Each number is 200 + 40 x the weight over its row's rms, rounded and kept within 0 to 999. Layers, rows and columns count from 0. The size before them is the row's rms in percent of the matrix's.

# v: layer 5 attention value, 128x192, rms 0.065, rows 117-127, columns 0-191
# o: layer 5 attention output (transposed), 128x192, rms 0.0623, rows 117-127, columns 0-191
# up: layer 5 MLP up, 640x192, rms 0.0747, rows 0-6, columns 0-191
# down: layer 5 MLP down (transposed), 640x192, rms 0.0578, rows 0-6, columns 0-191
v117,096,233,199,217,139,246,172,151,116,211,155,197,141,185,181,224,158,173,237,206,173,205,273,213,285,203,192,251,192,177,225,163,232,121,244,249,188,207,221,259,223,195,186,228,207,162,145,228,179,220,162,211,248,212,220,214,138,223,226,177,172,161,203,201,190,202,180,201,244,216,249,212,86,208,248,209,213,247,242,228,248,208,201,178,242,224,266,173,164,205,223,196,165,185,175,158,211,156,145,257,221,202,270,174,196,215,157,142,221,190,243,209,220,120,234,240,222,185,234,217,242,176,204,202,171,210,186,195,192,248,272,172,212,200,193,126,130,101,229,210,187,210,199,199,138,305,291,218,187,228,175,234,202,202,219,100,148,249,329,240,212,304,184,198,178,227,238,225,194,230,231,210,220,217,250,140,159,198,309,113,195,157,204,251,164,216,225,206,197,200,189,177,142
o117,100,227,150,184,184,213,237,162,169,164,232,206,231,199,173,284,205,191,266,417,229,254,153,210,213,192,227,176,186,224,227,187,187,182,174,245,222,188,198,236,241,153,193,186,171,242,160,197,151,113,228,271,174,224,198,192,138,200,206,194,181,84,224,208,182,226,159,270,176,200,197,240,149,227,217,195,216,181,281,234,142,219,193,193,202,187,252,204,200,248,79,209,129,228,176,174,214,251,155,246,227,277,215,171,169,275,236,157,241,252,183,188,248,204,230,151,234,210,255,220,211,164,212,190,118,206,181,175,191,161,186,194,199,221,209,265,202,239,215,165,236,206,181,254,171,205,253,248,175,138,237,259,222,210,247,268,204,206,232,194,227,245,267,223,163,168,219,203,181,278,122,215,225,173,205,180,171,172,234,216,241,209,218,184,237,173,193,184,211,209,226,123,195
v118,119,210,261,273,182,147,156,200,160,211,260,229,230,166,145,187,202,197,218,139,200,272,124,278,140,207,196,134,263,228,212,171,158,219,177,203,191,207,253,210,138,198,167,192,207,218,184,138,182,164,276,173,173,122,180,207,168,180,177,230,186,155,188,205,202,221,186,223,117,204,175,169,215,211,181,186,208,175,222,208,272,252,183,220,121,213,197,201,141,194,186,125,273,107,202,249,146,214,262,215,151,254,175,256,207,235,217,302,184,229,212,219,136,131,231,198,266,196,259,231,159,196,239,207,227,250,209,169,205,192,259,221,174,233,206,306,187,280,177,183,197,188,193,153,319,147,231,186,156,156,230,232,206,188,195,250,142,296,172,131,210,199,202,124,186,189,172,165,220,201,164,149,184,190,186,200,212,182,221,250,193,240,183,215,201,214,149,236,216,247,191,264,229
o118,119,175,208,191,243,138,198,172,270,157,219,279,232,150,271,204,250,163,261,164,230,168,219,157,182,274,186,247,255,233,181,220,187,260,216,214,207,185,159,116,177,182,179,195,146,147,249,203,199,181,222,190,239,206,103,227,268,225,214,184,186,225,187,266,220,184,262,167,248,257,162,136,251,202,244,164,199,167,155,208,245,141,228,215,209,216,184,189,183,267,241,163,222,170,181,178,228,176,194,211,125,175,83,163,211,150,209,186,195,192,179,269,199,227,127,212,231,150,161,177,182,247,178,231,221,203,167,236,213,231,178,137,166,207,179,174,185,221,177,243,169,214,169,211,284,193,246,182,229,287,192,210,232,140,176,194,277,208,183,192,151,197,192,223,220,176,186,142,215,195,102,259,164,259,170,178,270,235,214,223,313,223,156,159,251,231,217,166,164,126,156,259,151
v119,112,229,187,234,225,176,220,131,220,79,177,203,194,201,142,228,196,142,179,226,206,187,264,219,149,184,195,205,303,253,276,213,216,165,143,254,168,190,276,189,185,273,179,172,233,165,186,109,193,205,218,180,246,190,235,247,164,188,239,176,222,208,221,213,146,175,192,180,283,268,147,127,207,212,239,270,241,239,236,201,157,210,312,232,185,131,183,216,269,133,286,179,179,193,163,290,190,236,239,213,236,120,175,146,265,153,229,235,151,171,154,174,216,154,206,228,205,130,180,207,210,165,274,196,250,225,193,135,150,202,228,206,201,269,143,173,216,242,207,200,168,181,192,241,134,167,205,154,160,197,229,217,215,182,244,185,193,225,206,172,227,275,260,193,243,192,205,182,191,238,149,191,235,150,211,228,232,233,246,206,215,169,204,212,146,176,240,198,204,251,171,250,205
o119,116,197,159,246,132,171,173,227,200,182,180,137,167,203,248,293,138,236,284,134,212,150,248,218,226,209,134,171,157,181,156,197,237,204,251,235,140,230,231,165,133,140,201,223,203,148,163,168,274,173,181,142,148,255,139,252,159,203,163,172,139,225,223,208,211,212,227,153,303,203,242,199,241,200,235,224,180,170,160,173,167,167,188,176,263,274,185,190,236,207,261,178,196,185,161,126,176,213,247,188,250,235,106,238,269,207,248,222,197,232,261,116,214,203,186,194,185,163,246,205,188,186,160,196,205,175,186,256,234,199,167,168,179,273,205,220,255,149,163,241,212,176,158,302,198,208,250,233,171,199,187,122,170,222,185,238,189,210,160,200,186,159,115,221,267,298,189,190,264,165,194,251,196,234,207,182,215,195,234,167,203,226,162,228,268,195,169,216,155,207,241,188,225
v120,101,166,184,208,225,122,204,118,184,186,219,177,217,197,89,244,110,153,181,191,184,127,120,196,214,145,126,173,170,191,156,248,248,138,164,223,182,170,196,241,222,240,209,218,218,58,236,201,183,198,161,219,225,209,129,129,260,117,117,281,234,238,164,213,193,199,197,178,168,180,194,177,274,171,191,167,258,173,117,208,171,143,194,125,295,169,172,188,291,195,179,186,226,220,228,228,239,231,185,286,190,177,254,236,204,207,214,139,273,178,201,233,203,216,239,202,230,257,242,164,208,216,205,236,216,211,202,183,263,216,189,218,166,199,158,271,196,258,144,175,222,199,231,221,164,188,190,273,150,242,224,205,222,195,135,230,172,227,243,235,177,223,164,197,205,230,171,204,202,162,212,204,183,217,187,225,193,171,227,181,225,246,229,172,235,285,198,187,176,220,212,157,141
o120,096,253,263,203,201,230,159,243,193,187,162,243,216,184,152,278,128,232,171,142,275,205,242,141,200,196,191,200,128,186,163,205,215,264,233,178,171,170,200,183,204,177,208,192,212,153,155,225,226,244,257,183,254,181,168,162,126,238,175,182,158,172,173,164,200,192,190,225,215,186,236,172,215,204,93,245,191,243,178,217,149,144,171,176,220,207,171,182,247,185,193,217,188,136,179,169,155,160,161,238,246,229,178,243,193,164,230,249,165,257,225,162,189,150,194,163,196,203,163,173,241,162,183,134,246,213,213,247,238,200,197,218,192,178,222,301,205,196,155,178,134,212,163,269,171,199,203,200,224,244,173,204,281,211,163,149,220,178,154,171,246,218,225,213,262,258,112,196,237,52,322,139,245,184,152,289,212,230,205,281,216,229,222,168,211,200,153,233,191,198,254,194,130
v121,100,175,254,287,193,205,267,198,216,243,166,216,181,221,132,219,200,181,140,208,249,193,144,159,186,194,168,188,258,259,170,215,192,175,133,186,191,189,213,133,126,255,191,181,153,232,189,144,193,176,238,187,225,155,167,153,111,193,210,156,201,174,237,220,200,151,212,193,124,211,212,222,197,240,132,256,243,232,178,197,153,160,279,205,196,164,144,194,162,245,255,207,204,151,194,320,165,259,228,200,154,210,225,189,238,240,198,277,144,201,185,205,158,151,187,204,155,99,174,216,301,258,229,218,213,248,177,172,157,195,247,202,166,234,199,237,272,222,152,197,184,182,194,218,195,95,158,160,179,204,241,217,206,204,273,271,150,251,218,137,211,290,206,264,221,174,194,184,272,205,198,174,217,180,233,270,238,205,245,282,204,158,209,218,197,167,188,231,226,219,201,254,219
o121,106,188,173,173,236,198,213,140,204,228,140,176,209,241,202,248,229,132,199,169,271,182,238,174,169,220,186,228,228,230,103,223,217,195,208,187,179,233,151,150,171,206,280,180,185,201,179,212,243,212,211,168,171,175,140,233,181,232,226,214,205,247,233,183,191,216,182,195,272,239,201,153,229,216,293,216,154,201,98,193,171,180,254,164,209,188,198,199,201,190,248,204,164,180,129,260,242,252,187,183,188,169,170,161,236,253,233,134,212,254,173,199,159,257,199,225,182,122,211,253,264,222,154,237,198,244,172,212,182,199,192,197,148,226,192,249,232,236,191,289,193,162,233,346,266,153,196,146,214,262,186,209,222,282,157,238,170,190,274,202,157,198,225,252,288,222,219,187,271,250,210,218,234,184,177,268,224,236,223,214,308,146,126,177,221,255,235,201,192,197,267,177,156
v122,103,308,209,254,185,194,265,209,263,185,233,171,225,222,163,276,171,208,133,276,232,194,194,281,236,233,156,193,259,221,216,202,308,137,184,204,180,166,223,195,207,234,188,193,222,267,158,219,203,177,150,114,311,197,211,202,162,219,216,153,227,147,245,182,174,176,173,199,209,264,179,216,200,197,230,237,242,248,179,174,211,136,239,170,247,125,250,228,186,216,231,198,233,221,191,262,180,211,163,224,252,199,332,191,191,259,188,226,214,183,250,179,223,161,173,207,264,190,220,203,178,166,290,193,208,202,176,210,202,186,230,225,140,240,213,280,151,223,250,181,151,178,225,272,255,230,261,172,123,179,224,218,208,175,175,195,196,276,277,202,198,214,229,238,172,192,171,206,148,181,174,188,210,158,238,242,192,207,202,103,214,183,192,128,131,251,239,203,207,266,202,181,183
o122,108,170,200,184,216,242,174,241,256,324,127,215,254,220,222,222,276,200,94,243,195,191,186,188,201,211,170,241,252,235,127,191,195,184,217,151,94,197,187,125,168,178,246,172,175,287,223,233,160,261,152,238,155,158,134,194,164,174,211,209,162,216,208,148,202,251,212,168,212,251,212,190,182,193,207,202,196,188,215,180,184,125,225,179,224,205,197,245,156,211,181,154,183,255,181,340,249,264,224,159,189,206,298,180,243,189,191,175,235,190,206,229,172,250,189,204,170,192,260,215,239,223,259,241,176,155,206,217,236,230,198,231,162,267,257,180,223,251,233,253,239,150,233,225,250,191,113,175,186,249,266,196,231,222,180,249,136,145,153,197,176,177,121,282,233,189,225,152,250,241,178,197,238,187,196,181,234,252,184,165,173,154,177,192,227,208,227,173,215,224,248,196,188
v123,104,290,203,146,259,252,197,235,186,130,288,202,192,250,167,220,139,227,225,264,237,191,229,208,251,225,204,164,159,202,188,238,192,197,131,149,212,187,145,233,321,165,168,201,235,160,183,159,238,218,210,223,215,117,260,178,235,160,198,236,221,131,193,206,149,166,142,188,232,282,234,177,218,148,182,188,205,234,232,173,198,174,123,193,182,76,245,222,150,176,240,267,197,200,206,210,249,179,157,265,252,216,195,232,170,183,175,171,253,186,237,199,239,140,214,209,201,169,221,185,200,201,316,209,200,206,186,174,180,188,249,200,207,203,216,244,134,156,207,165,239,218,250,234,139,216,299,222,216,145,140,162,192,235,181,219,173,216,315,225,180,182,202,250,189,207,199,180,163,173,236,214,295,191,196,247,191,215,245,189,222,224,210,211,179,275,219,178,163,203,211,158,114
o123,107,236,133,247,184,320,200,212,272,240,255,252,226,189,188,252,199,140,226,162,230,160,177,233,252,213,250,173,157,188,287,132,218,156,137,241,160,176,217,162,176,181,225,153,178,212,246,115,226,148,193,216,162,208,184,227,247,204,188,167,91,223,198,244,236,159,175,215,225,222,215,207,216,162,153,238,160,204,265,139,200,187,198,164,215,236,222,202,165,190,162,158,181,257,236,218,190,232,259,236,293,176,211,238,198,177,209,178,236,197,266,164,207,205,214,194,239,269,234,301,163,136,181,223,167,221,224,165,161,145,185,220,167,278,267,127,185,214,130,177,228,151,169,187,280,229,175,227,163,158,174,184,185,205,218,252,193,132,206,170,233,201,121,215,216,197,139,145,176,245,103,257,249,223,156,155,243,170,180,171,153,197,206,225,243,152,211,176,214,201,190,203,218
v124,107,170,182,162,196,185,136,205,153,203,123,180,197,233,233,265,158,222,260,208,122,156,271,155,248,209,217,214,179,211,199,194,261,148,229,254,192,205,231,226,201,166,198,206,151,225,229,228,215,237,184,215,199,212,194,181,184,194,251,82,215,249,191,191,183,198,204,179,215,190,243,185,158,201,289,121,161,174,251,200,223,199,143,173,260,309,185,183,273,268,212,193,178,308,201,109,205,192,198,228,204,194,183,193,205,202,160,142,258,175,194,209,204,232,223,223,193,249,232,197,290,187,167,185,205,154,184,202,188,214,225,163,244,159,180,126,226,174,160,190,249,214,188,236,80,239,225,238,228,210,168,188,243,181,51,137,167,158,230,290,213,230,175,137,236,211,208,252,209,208,222,217,221,228,230,174,174,237,288,236,172,167,208,226,215,220,266,234,207,199,220,152,247
o124,104,180,265,139,120,231,242,215,147,153,250,211,188,191,167,183,158,255,184,221,190,258,246,283,249,180,176,174,173,177,191,175,183,161,146,255,222,175,241,289,275,270,215,216,218,226,219,189,247,129,193,122,237,239,262,196,151,149,223,197,181,106,223,216,235,283,230,205,210,171,185,278,235,188,116,149,185,182,243,204,137,222,167,160,189,197,218,202,222,224,99,181,170,142,212,184,186,156,197,199,151,275,224,209,198,174,230,215,238,219,205,170,243,162,214,167,223,201,167,140,196,119,194,210,129,246,175,248,204,246,227,182,163,171,182,264,181,152,233,221,189,220,201,167,139,278,188,222,230,123,174,273,195,217,285,205,141,215,256,235,243,238,240,100,205,180,189,269,154,180,192,167,179,152,214,192,141,191,209,211,170,233,199,198,198,223,188,177,179,232,171,176,140
v125,110,159,135,126,157,283,168,179,179,144,199,215,227,207,223,147,234,166,276,168,139,211,272,195,260,206,254,203,107,142,213,209,206,150,238,212,252,223,198,242,196,101,215,249,164,224,203,187,177,178,208,219,167,240,170,207,195,152,211,206,144,204,233,197,251,250,145,171,214,216,279,127,132,230,228,129,121,188,235,195,142,287,201,225,290,173,212,174,138,202,173,183,189,245,206,138,198,166,196,259,217,155,205,211,186,208,188,172,212,202,215,222,210,250,161,260,211,197,192,168,161,176,185,195,198,183,194,212,200,194,189,138,242,136,233,185,156,169,199,251,267,209,222,228,142,171,210,248,287,144,178,151,230,220,178,177,232,93,138,241,192,192,231,223,222,179,194,165,158,214,186,211,166,248,215,178,215,182,224,349,153,199,183,202,210,153,227,200,151,118,194,214,168
o125,094,292,217,212,167,246,196,220,162,199,219,194,215,227,146,225,176,263,258,237,231,239,197,193,201,177,191,158,214,194,196,226,234,184,168,201,262,200,230,225,209,260,222,223,169,185,202,156,172,179,166,92,253,162,248,154,234,230,160,147,208,139,195,246,195,200,201,128,175,266,233,183,280,219,230,172,217,184,264,187,193,259,163,180,219,238,217,179,280,165,235,217,233,193,180,197,246,143,165,156,270,202,238,188,188,173,155,196,228,198,225,228,154,213,253,202,153,270,215,146,230,155,154,254,154,235,178,166,181,238,166,157,180,76,172,70,226,162,257,133,178,130,175,225,181,226,242,265,219,155,158,215,189,249,231,109,250,222,238,252,209,170,218,231,210,218,183,313,164,207,153,191,171,245,191,205,174,173,233,148,196,283,143,162,144,226,209,168,200,222,211,217,182
v126,095,215,177,264,243,192,183,212,193,221,101,167,176,230,112,189,145,178,163,161,229,181,179,133,138,188,186,193,104,143,162,245,229,114,196,236,203,227,174,202,197,209,212,226,169,70,168,214,129,188,209,281,221,210,191,307,192,158,123,230,186,111,198,228,161,167,198,228,194,218,229,218,143,222,248,212,156,226,191,202,219,181,182,186,195,202,241,188,111,205,249,207,258,125,206,167,152,254,194,204,216,163,199,191,201,230,148,222,232,268,154,202,191,166,198,182,333,144,206,239,127,215,231,135,215,260,153,138,150,194,210,220,232,181,235,171,134,219,177,210,189,197,140,210,145,177,197,239,182,183,152,193,197,183,229,192,234,180,307,247,228,290,172,229,190,231,157,199,236,241,218,179,224,217,172,233,204,199,178,205,219,198,235,213,242,171,185,206,233,141,157,178,172
o126,079,169,196,212,234,268,148,148,109,182,226,195,187,246,221,279,221,223,252,287,253,192,155,153,232,140,190,128,158,172,166,214,211,213,214,251,204,213,196,201,137,191,262,187,175,174,129,220,174,221,227,193,213,212,185,265,158,206,219,189,204,148,214,178,217,151,194,221,254,122,213,208,232,227,199,178,163,166,201,196,104,175,181,159,229,159,196,174,220,221,161,190,135,135,173,127,207,205,239,232,212,227,85,199,211,211,205,219,205,305,193,114,193,216,225,192,260,150,198,205,246,198,118,185,297,184,209,160,174,197,144,182,161,248,243,287,169,205,215,184,175,188,204,201,159,157,223,217,272,231,204,247,215,284,198,277,248,204,185,177,191,202,262,181,181,214,91,163,256,210,232,208,240,159,187,234,182,179,193,249,313,210,195,203,226,152,174,214,240,185,215,162,151
v127,091,188,223,199,207,164,145,230,271,261,201,178,239,172,206,183,149,267,142,143,137,151,154,195,133,170,223,166,139,121,144,129,211,193,208,115,203,197,212,139,149,235,196,220,128,228,243,180,198,205,225,215,180,188,187,192,184,186,141,242,204,294,167,146,194,219,225,172,144,210,163,165,190,206,171,216,161,245,160,249,254,177,174,162,215,222,211,156,124,257,75,134,285,191,245,153,244,219,199,275,210,248,162,302,202,225,223,259,160,200,162,184,206,223,226,214,175,242,192,206,159,182,116,155,190,239,263,258,211,189,203,212,180,157,235,164,187,231,220,225,222,190,214,182,193,236,152,231,152,168,170,212,164,240,184,209,263,164,99,239,190,181,214,135,193,188,213,207,238,190,214,225,192,223,158,230,250,257,145,266,184,190,167,223,261,166,148,239,227,182,247,193,253
o127,088,257,255,210,201,226,225,251,183,209,196,199,177,214,226,213,173,194,189,192,184,144,154,219,193,208,187,183,192,166,256,242,211,233,177,161,101,216,133,213,201,220,217,185,289,170,248,224,178,257,204,177,242,215,230,162,305,273,220,210,198,165,164,201,209,107,201,187,164,129,186,213,224,187,147,160,252,203,165,248,203,183,195,237,195,213,209,228,279,217,244,261,236,225,212,152,166,161,130,164,166,164,217,180,193,91,179,239,193,203,199,156,187,193,163,148,151,197,233,175,220,250,252,238,284,208,136,142,243,168,192,231,187,225,149,179,209,151,163,177,209,190,189,147,162,153,229,165,169,180,182,229,208,226,204,86,171,170,228,186,265,165,124,256,174,206,212,192,195,9,280,147,183,117,236,198,224,215,219,216,201,252,232,202,191,211,224,228,182,234,187,220,214
up0,084,172,220,174,182,150,217,186,222,260,170,216,151,301,173,152,210,154,209,220,226,186,187,147,228,143,170,183,299,191,241,129,142,185,154,239,212,235,186,213,156,241,294,192,197,196,204,204,144,158,168,149,116,113,240,193,174,186,230,221,165,138,173,274,207,150,140,248,172,155,254,286,203,207,223,246,155,165,172,201,257,211,203,205,209,208,283,198,273,176,194,254,180,204,166,207,184,199,133,118,169,117,206,248,205,180,151,165,236,212,233,222,196,148,228,184,230,194,175,161,114,169,218,188,185,207,241,171,179,188,225,203,172,166,213,168,142,215,178,215,164,208,242,203,236,243,188,234,255,171,159,255,243,165,169,185,273,205,180,190,164,188,248,243,185,137,219,181,217,142,193,165,175,244,157,116,222,269,227,171,161,157,136,191,190,188,128,225,105,177,219,169,262
down0,100,205,272,159,234,226,180,186,197,182,217,239,286,216,198,270,250,168,182,145,205,253,189,246,255,192,123,194,191,182,135,135,204,222,176,246,272,131,194,234,219,140,204,214,219,108,214,173,268,226,182,250,327,150,225,175,228,122,222,197,271,265,180,122,221,178,288,216,224,210,200,200,222,231,198,134,226,194,184,161,148,202,198,173,179,232,166,222,194,214,240,228,202,223,180,196,300,296,200,279,233,214,163,178,228,201,224,184,194,174,183,221,183,208,264,197,234,179,218,160,270,291,175,151,254,218,159,188,204,238,200,130,144,271,241,191,227,194,265,199,232,150,180,217,191,179,215,147,190,173,164,230,199,227,257,221,104,191,232,204,275,213,223,251,191,186,225,156,152,224,180,150,171,279,245,219,182,214,241,235,142,182,217,198,222,222,204,213,222,179,209,193,165
up1,092,173,211,175,173,164,170,201,160,182,195,207,225,227,116,226,191,223,198,270,293,180,201,271,155,148,196,162,234,186,254,245,147,253,227,202,309,150,217,254,157,183,122,187,189,166,209,225,235,268,167,205,216,231,180,185,181,159,219,170,222,137,188,274,263,177,178,232,222,174,214,218,152,247,196,227,268,215,236,175,263,124,258,194,196,131,179,143,165,223,174,166,147,135,172,156,199,235,174,318,246,136,240,268,186,231,217,181,152,180,191,214,224,298,171,211,257,136,162,233,222,268,247,197,190,198,125,237,141,166,198,184,268,219,233,144,206,226,177,205,240,271,204,243,232,176,220,269,215,192,195,161,189,164,215,215,192,223,194,210,202,285,229,256,176,204,221,164,163,215,188,184,86,205,198,226,188,136,207,250,210,221,263,204,206,242,219,175,191,191,197,223,234
down1,098,239,230,273,208,159,242,211,265,184,231,199,187,251,238,172,227,185,216,244,169,192,234,213,193,217,226,182,211,163,230,208,195,162,183,175,173,201,212,145,151,206,238,235,198,214,231,254,176,89,169,165,194,207,194,205,134,163,171,265,148,239,214,152,262,217,200,139,193,199,177,156,226,254,188,212,165,222,155,227,187,202,282,229,242,219,197,204,224,179,337,236,169,208,146,313,203,185,212,161,55,216,269,157,252,197,215,236,193,210,209,231,214,234,242,180,217,188,291,239,170,139,212,139,228,163,156,191,273,197,131,201,185,234,156,226,228,224,163,211,193,211,118,198,189,204,197,186,195,196,246,246,180,173,197,270,181,60,215,194,245,222,129,225,226,181,130,194,213,201,183,207,244,217,176,182,247,260,247,198,176,194,216,179,236,186,236,203,157,190,304,163,165
up2,122,255,196,209,248,248,229,172,215,144,259,210,250,197,197,215,217,241,153,235,150,246,239,196,249,172,204,152,219,147,212,187,201,214,200,156,249,238,204,245,229,167,210,231,152,194,211,221,197,176,229,193,124,239,129,277,204,177,271,203,247,248,268,223,242,172,168,180,208,203,269,220,230,122,193,112,193,204,206,89,222,283,250,210,193,164,103,115,189,253,219,228,229,156,182,151,218,188,212,202,193,276,211,245,249,183,270,200,264,203,177,258,218,211,188,146,225,211,201,118,233,149,247,252,180,213,89,205,162,223,225,153,187,170,172,165,248,246,153,225,257,245,252,258,159,212,224,189,173,218,218,262,289,170,231,248,193,191,188,169,170,251,202,223,201,159,206,221,246,246,184,193,186,291,246,231,246,202,178,207,161,230,244,240,201,222,168,239,161,234,144,203,201
down2,109,222,146,203,182,170,197,211,233,206,203,170,229,252,201,195,195,149,187,229,191,271,191,211,261,288,254,181,228,197,157,218,163,247,233,136,173,218,229,177,183,105,222,151,203,239,205,230,252,224,184,164,145,236,111,163,256,246,171,246,215,237,199,129,249,158,285,177,129,198,171,223,238,194,161,237,268,205,215,150,229,136,186,186,146,195,217,141,239,170,140,204,180,244,189,220,259,177,225,188,198,194,219,171,155,199,62,264,138,201,214,191,203,250,185,219,226,285,245,256,180,148,175,234,185,177,158,185,211,200,171,243,152,182,235,178,161,200,108,240,239,232,122,185,182,112,152,156,203,216,194,174,158,224,235,190,230,208,246,167,188,196,176,206,199,186,136,167,206,283,234,187,218,131,176,213,265,202,169,190,302,225,222,233,160,166,231,233,157,148,160,221,147
up3,109,136,193,158,144,247,223,263,213,172,220,305,190,210,231,156,213,149,196,171,214,189,208,276,216,232,225,112,195,211,185,195,189,149,154,209,248,232,158,243,134,201,194,165,157,259,186,273,194,225,235,155,243,134,171,158,158,153,162,235,194,206,168,216,231,177,194,170,187,178,217,221,261,248,181,144,212,199,196,203,285,145,148,205,159,177,248,170,180,223,240,138,177,183,127,166,201,215,228,230,180,234,252,148,149,198,197,200,222,167,182,236,206,185,170,299,235,292,203,214,271,246,188,277,199,273,200,235,210,218,235,181,174,148,131,192,111,117,171,202,225,256,209,206,212,198,264,317,236,162,202,171,184,140,216,132,255,242,210,206,221,221,242,169,192,188,147,199,166,196,195,164,166,285,180,169,204,215,191,181,220,186,272,215,207,231,228,226,204,94,180,189,159
down3,106,170,196,202,208,152,183,224,123,181,140,151,236,167,209,182,243,230,160,222,168,156,183,168,231,282,132,223,232,168,227,202,180,200,190,168,232,235,219,146,181,124,234,214,191,174,172,191,239,139,269,269,206,173,186,203,254,167,192,151,275,234,232,167,193,188,275,188,224,164,228,162,181,265,229,150,144,192,185,245,154,196,287,193,211,190,245,307,189,178,216,223,199,200,198,186,196,261,183,212,215,212,152,243,219,187,134,174,136,204,152,213,249,223,172,202,256,191,231,278,235,141,222,230,244,192,138,223,169,214,262,154,206,331,225,212,198,252,165,301,163,171,141,200,178,155,194,184,256,216,193,148,179,243,155,238,247,157,216,221,198,252,158,230,229,227,213,197,215,207,198,163,147,111,193,264,159,261,178,222,177,186,171,198,220,221,161,207,310,189,136,276,206
up4,121,260,184,198,207,163,145,181,192,182,193,239,253,264,204,238,201,250,220,237,211,241,160,292,229,228,156,137,250,204,221,220,170,205,197,159,303,230,124,189,161,197,222,198,198,187,173,247,268,193,160,242,169,161,142,143,265,179,226,205,187,203,218,276,162,197,233,198,235,183,191,238,229,159,207,221,220,193,217,196,173,232,245,172,225,168,198,225,155,195,184,240,232,194,175,196,124,203,209,234,164,251,81,140,144,207,141,179,200,155,145,249,220,249,168,265,214,184,219,235,190,246,249,213,195,182,81,182,192,228,171,147,224,188,202,188,173,212,162,177,212,173,244,276,234,170,222,256,193,184,229,110,253,102,144,224,260,236,145,232,121,167,240,285,180,146,206,249,199,145,218,169,252,229,158,179,198,150,244,231,178,220,185,156,256,262,155,217,201,175,153,245,240
down4,106,181,203,239,161,238,196,240,202,226,149,204,166,263,181,251,258,214,179,200,210,170,184,201,217,158,181,207,175,251,169,225,225,226,212,154,245,187,184,202,166,232,209,179,169,203,137,248,268,173,195,129,223,113,195,135,108,133,232,207,219,257,252,236,236,158,276,207,220,226,164,229,233,234,146,213,211,211,154,199,200,186,242,270,201,245,190,181,246,183,228,222,173,211,152,248,143,130,188,188,190,212,218,238,166,197,181,274,179,180,279,264,233,200,187,251,256,221,202,201,243,125,187,232,163,124,231,194,170,153,213,198,285,207,189,199,236,216,180,216,225,217,157,222,246,122,161,204,171,255,221,201,202,214,260,179,193,211,243,153,106,202,178,228,126,154,103,280,132,246,183,214,241,319,193,290,157,260,240,199,193,210,89,198,203,186,193,203,218,233,203,185,222
up5,086,161,179,189,193,246,199,157,206,204,219,242,178,104,202,139,244,151,264,195,227,291,111,195,183,196,130,190,185,145,213,224,198,225,182,219,220,194,124,168,174,178,192,191,167,218,205,229,250,144,220,260,256,118,130,196,135,156,247,176,186,169,134,196,203,211,117,254,122,143,204,178,135,169,198,147,99,169,229,156,183,186,182,176,255,268,125,197,148,217,220,256,152,189,150,167,155,193,132,218,223,206,175,183,258,255,187,205,252,177,227,187,197,174,171,210,231,254,176,190,169,185,226,187,213,177,203,108,206,290,163,192,185,187,180,186,135,247,116,206,220,180,264,144,180,156,231,144,206,167,174,235,214,207,211,223,238,240,272,155,160,196,193,121,250,207,176,161,232,169,161,177,163,200,286,160,227,174,210,207,208,199,163,156,242,231,177,177,192,132,184,223,225
down5,090,153,204,134,241,161,220,127,171,296,278,205,194,163,246,228,196,246,168,235,149,144,166,258,167,211,149,195,204,255,149,172,217,182,176,172,234,231,216,215,247,201,229,139,199,232,148,203,237,261,222,142,265,187,213,223,219,152,157,205,258,219,198,226,183,238,257,141,234,269,153,236,232,192,200,229,257,248,274,214,183,196,196,224,213,120,195,177,224,198,193,204,222,175,198,190,232,260,234,251,209,180,194,204,176,162,216,197,111,191,207,233,197,244,175,239,229,148,171,193,235,227,248,286,172,205,145,243,162,164,165,247,264,175,171,222,263,155,205,229,199,232,296,214,250,189,191,248,164,169,206,96,170,200,209,220,173,153,200,174,284,252,239,290,206,303,191,212,140,233,187,193,189,239,153,177,118,271,185,228,223,153,193,219,170,198,254,204,192,269,182,167,144
up6,117,204,205,191,190,203,192,184,172,251,163,249,236,206,232,219,204,184,271,260,207,255,204,226,153,134,153,217,196,249,252,185,221,124,242,147,197,213,171,204,188,199,179,213,184,186,240,171,162,206,184,244,175,179,245,254,239,215,154,131,189,168,213,209,170,168,115,218,262,212,155,198,246,122,180,143,231,190,232,163,201,241,162,203,255,88,226,112,149,248,238,143,146,278,157,208,162,154,171,213,154,247,181,224,180,260,143,132,271,164,154,238,149,199,212,156,261,165,198,232,194,221,231,217,156,226,125,224,187,232,247,193,160,178,238,218,205,148,223,230,231,190,166,230,167,188,177,218,325,267,222,197,197,154,262,241,169,242,243,172,155,178,219,193,176,105,204,200,169,230,196,198,269,266,225,189,170,146,164,133,170,265,177,123,188,259,180,192,197,223,174,242,215
down6,099,153,200,221,230,250,220,159,141,216,203,240,184,207,209,137,244,227,197,117,173,200,176,175,143,127,176,241,224,234,218,203,180,187,195,218,320,282,155,240,190,178,233,209,260,134,227,189,181,272,190,179,209,146,231,217,168,225,220,216,145,185,174,254,125,120,295,232,236,139,213,283,233,191,246,172,166,125,189,246,186,275,170,183,150,197,224,181,188,175,150,157,227,178,226,266,198,239,209,212,158,262,153,180,195,159,204,209,259,262,212,234,174,195,181,126,160,185,186,207,172,243,187,217,173,200,171,121,158,210,172,259,112,195,193,228,201,222,254,234,179,236,181,103,186,175,200,176,221,212,174,165,137,220,135,151,264,159,175,190,238,153,217,197,246,185,179,233,141,228,261,159,242,169,230,237,153,149,199,231,231,194,135,171,204,259,191,187,244,207,128,181,251